Weights of a small transformer language model: 2 heads of 64 (1 for keys and values), untied embeddings.
Each number is 128 + 24 x the weight over the matrix's rms, rounded and kept within 0 to 255. Layers, rows and columns count from 0. Numbers have three digits each.

# up: layer 6 MLP up, 192x96, rms 0.117, rows 45-54, columns 0-95
# down: layer 6 MLP down (transposed), 192x96, rms 0.161, rows 45-53, columns 0-95
# gate: layer 6 MLP gate, 192x96, rms 0.121, rows 46-54, columns 0-95
up45:109156128146096133106134164161150094132120127149136157126066117128137164093121152138142120131105151144119166139112130135128131136147102138131090136128118153091132123162133126136107127145125147133188086163099137113123117130103121133156141111098127133104166109097106207152138101117104155125
down45:127142128154105190120108117129128088170111123166106136120109131139152127102151120077115159123109098119139131143164101137130117129145104087132134140121114174166126082069150102151159131134131108094126156105116125150158141138137124115133129119140100099146111146132169174116122136109144104100
gate46:116162162108128139128115141159162092151102163121106117119170116133138103156120122110121145103096134066152089127098132109178167098107117119135113139093107112173133126165133119120143170115154133160113166107106158167103148131154162093124154133113102135111109126127118142169124134154104104125
up46:136142131161117127143093097156147152111139146163122142111133121145152079138115143103136106128117122155140124101119130150148141115121103195163117087088129132121128111133100141102126098125123138140123145172087138130106151112187087128150109123131141160174145130101125096132078131129169109108
down46:121094124102108132138170053115113126129140111112068146126113079127138140124115123135119061160128133181109188129130136128115138133147123139149128091127141112129115117158134104149111153147127133162117149154138102135112146144135111171136152126134152131174091118120121123118152122120102106130
gate47:144082128118112139162134140121120108152161109141079128165105135148170146139107130137153133112125118189121133123142152105084133107174121095115115130174087117125095093108098110124135090122160141126105121150100156092144141132134128118124175138111128125133135127122140098168128087116162135107
up47:085140154095131142144139122142112169120084154154092163109154142144151094154114094160116156102150076124154103125092152129129147152099123092105137102111081055119155117144145131077146128115116125132128115141093164129112156117134161142126151145127093143116108137152159133119121130132117115149
down47:177115136131079126152128124131153143135181124121106117175121118131127116090134139115129101141073125137131157141104121120084075100150170156180152155107158157156094117141119166167128125123103115094128124126130123121125133165133123125129158122124126142130140104127097131103135124079101077110
gate48:160127130138079134145117077137136130198089162164151143114103120138159130150154098102131142143103180140180128120135125106098104109118132128087135105103158118141145138099110157106134091120184136134140120097096114130140136152127139108116113122184138104116121123122134110121084137129151138126
up48:192124165117106136120129094124178128094153127133141158176084179126144133147089123118168117121149110113105115109159140110081102170195106090130144141106090152165132121123153128124139120132125135183081153150138082148127126118111119110102158109167132146134130124097158115127136117123142140138
down48:160126164101132130117115156119152142085158087174101126147170109120169143124128148116127091148119089131115095120084106102129182120124117105074158157112134123107143144116159125126140096135166108102112137129181083123135096113094180143153158144125087143163121136125146106118135102101130125176
gate49:119130133136120141085136118152145133120101142113104148117117120112126129163141153117116136147104105150143179159147119144122112148165134133111167117135070135141179111127118122073157128107144137122088169102094133144173127124100077162117131140106106119142115117092128160131152122091141128150
up49:123113073144148121126134117166135107140149106111153184160106109115145109162112130119131119130120082094150148109161105100132105107122067143132134126118092070162122140089140121162121155120148105084159164102134135131130137130125125147169164108103155171166131158112100133108088128166115146100
down49:129140131163115064100162146125094131131173116163102148148118120136135120132145087107145151103118145147094180126151111108126138114143140128163103094145114147112128138149113099160140132110121097124134151129118114196121106188155128094139090139124139177084108113161154120153150130086103110088
gate50:133112070132124103159130101152150140082107160131119097174134177100108098121151145153142151147112129129133167157065102155134152125097137105102142147141119109151153082141114114112183109112105147119116171104090103134138091122143110144125127156113108111133153142093099147102131148178130146155
up50:133139120133114122113101125140092154117082133114129180154104155109121113111137121138135117166180122176099105122113113186171136098138141122100134125121111104184104117117163128116114107139175114091129109086153145117120128127123162147143133155140110135178141163157064148148157129121135133130
down50:114126103132098101104179126115142108144151139131124132129136079115102128165129138144128128089146096150157127098122093139133129139145114174129122097155147136127082132186133138170109172098120084164133149127111152074107088137154129141085104150135117153127116090145119171130105154138140166112
gate51:157202132128118145175148093125099130107175170137105127108142088132117171110148088121151143115135142158122096117148081134159141094144131130152110123156136094107131148103085114137133115152141162170100153108110101149141113142150098106140129132105085157174141142104136092123088135143145112088
up51:064122165132152149160124128140139151126114106150137157127057147175114134128125184166143129163137084113115102149106090108138113124133116078150108157111124110187165133160142141108132103125119148084117127098145131128187095095161092118110085109140112131090117162140093133132143120114171111139
down51:191141091155119103132154076129125139105120143165140130078089134156108154093131107152141127107147133198101121144168092129155131085152100133159141121160136097146104147120160097105141128172150144115087166129143101125141123183111114103111134084134092163166105126112114088158113148092130105126
gate52:133129133143099097097138137153138137128100127129146158104125134112147157113138157130126142108160130155158131120143082160130136125148139110140154148160165133153169088196082122117112069145142145118143128070123097108161120126125123097137110166123118150152134137070091144153113151115164065138
up52:073119100137123065139124140126126110126141137089109178108164157104169187137122111134148108118110089154137116102155165149150129114132128103136131129135116131123137142104147107142102141118112122087147137147172122111130115125105134140120136181139105123079114124146157083138110154149144109092
down52:143138123136113125153090171130126145125161111139155132147164098105139116143108167112111159126133104112116128079128088139156113129155116091102139129071120154147153101131091132125123122147117114154071124137151153117120133110119140125136108141167157092150119119160178112119088123152100154135
gate53:119161140170080141093157174127169140106121193092125145167143116131091112133096111096109122123157121120135113106148141133162105077116117127137122129146139098089128132123134110107163160149119153141111101133159110153101129138142140132146101095129149163140173111153169134123110147150122138115
up53:176146134106116154131165125092120190122095110140146112105160154106120156122108114133203124164134107120104118142113063133153131113136098104146130109132144123127135171169114144121123112080140191132115139139122180114159107103139064134087127148121135120135112105140141128131127119107128153118
down53:147094086131141151151097135098135089117126170067107163121078113145157144147123129172161134128170119125140113130139100166177119154110131126091102114130107121092127141144149114135134135143122159140127172064115118123140146133166108131159151146118135084136085117105151138096145170101140121098
gate54:139113165141102112153120107161139118119114126128141127091153143134150116080160165132129142120124080146101098132113126110132104102129137133116188148107090105122121141134132134152124121114125101131149154111116185155151145164128113093149166145142106113127138129138115120134147122119146100142
up54:120085071077158160101149134128125151165143097109131154151120169128174097090098161114068106135137168112106142102159151153122172132142137110122079118149093105098105117118123115114109158131141124158135154088145101101143139100176126146124111117124166151115091121141148127168119162107141130099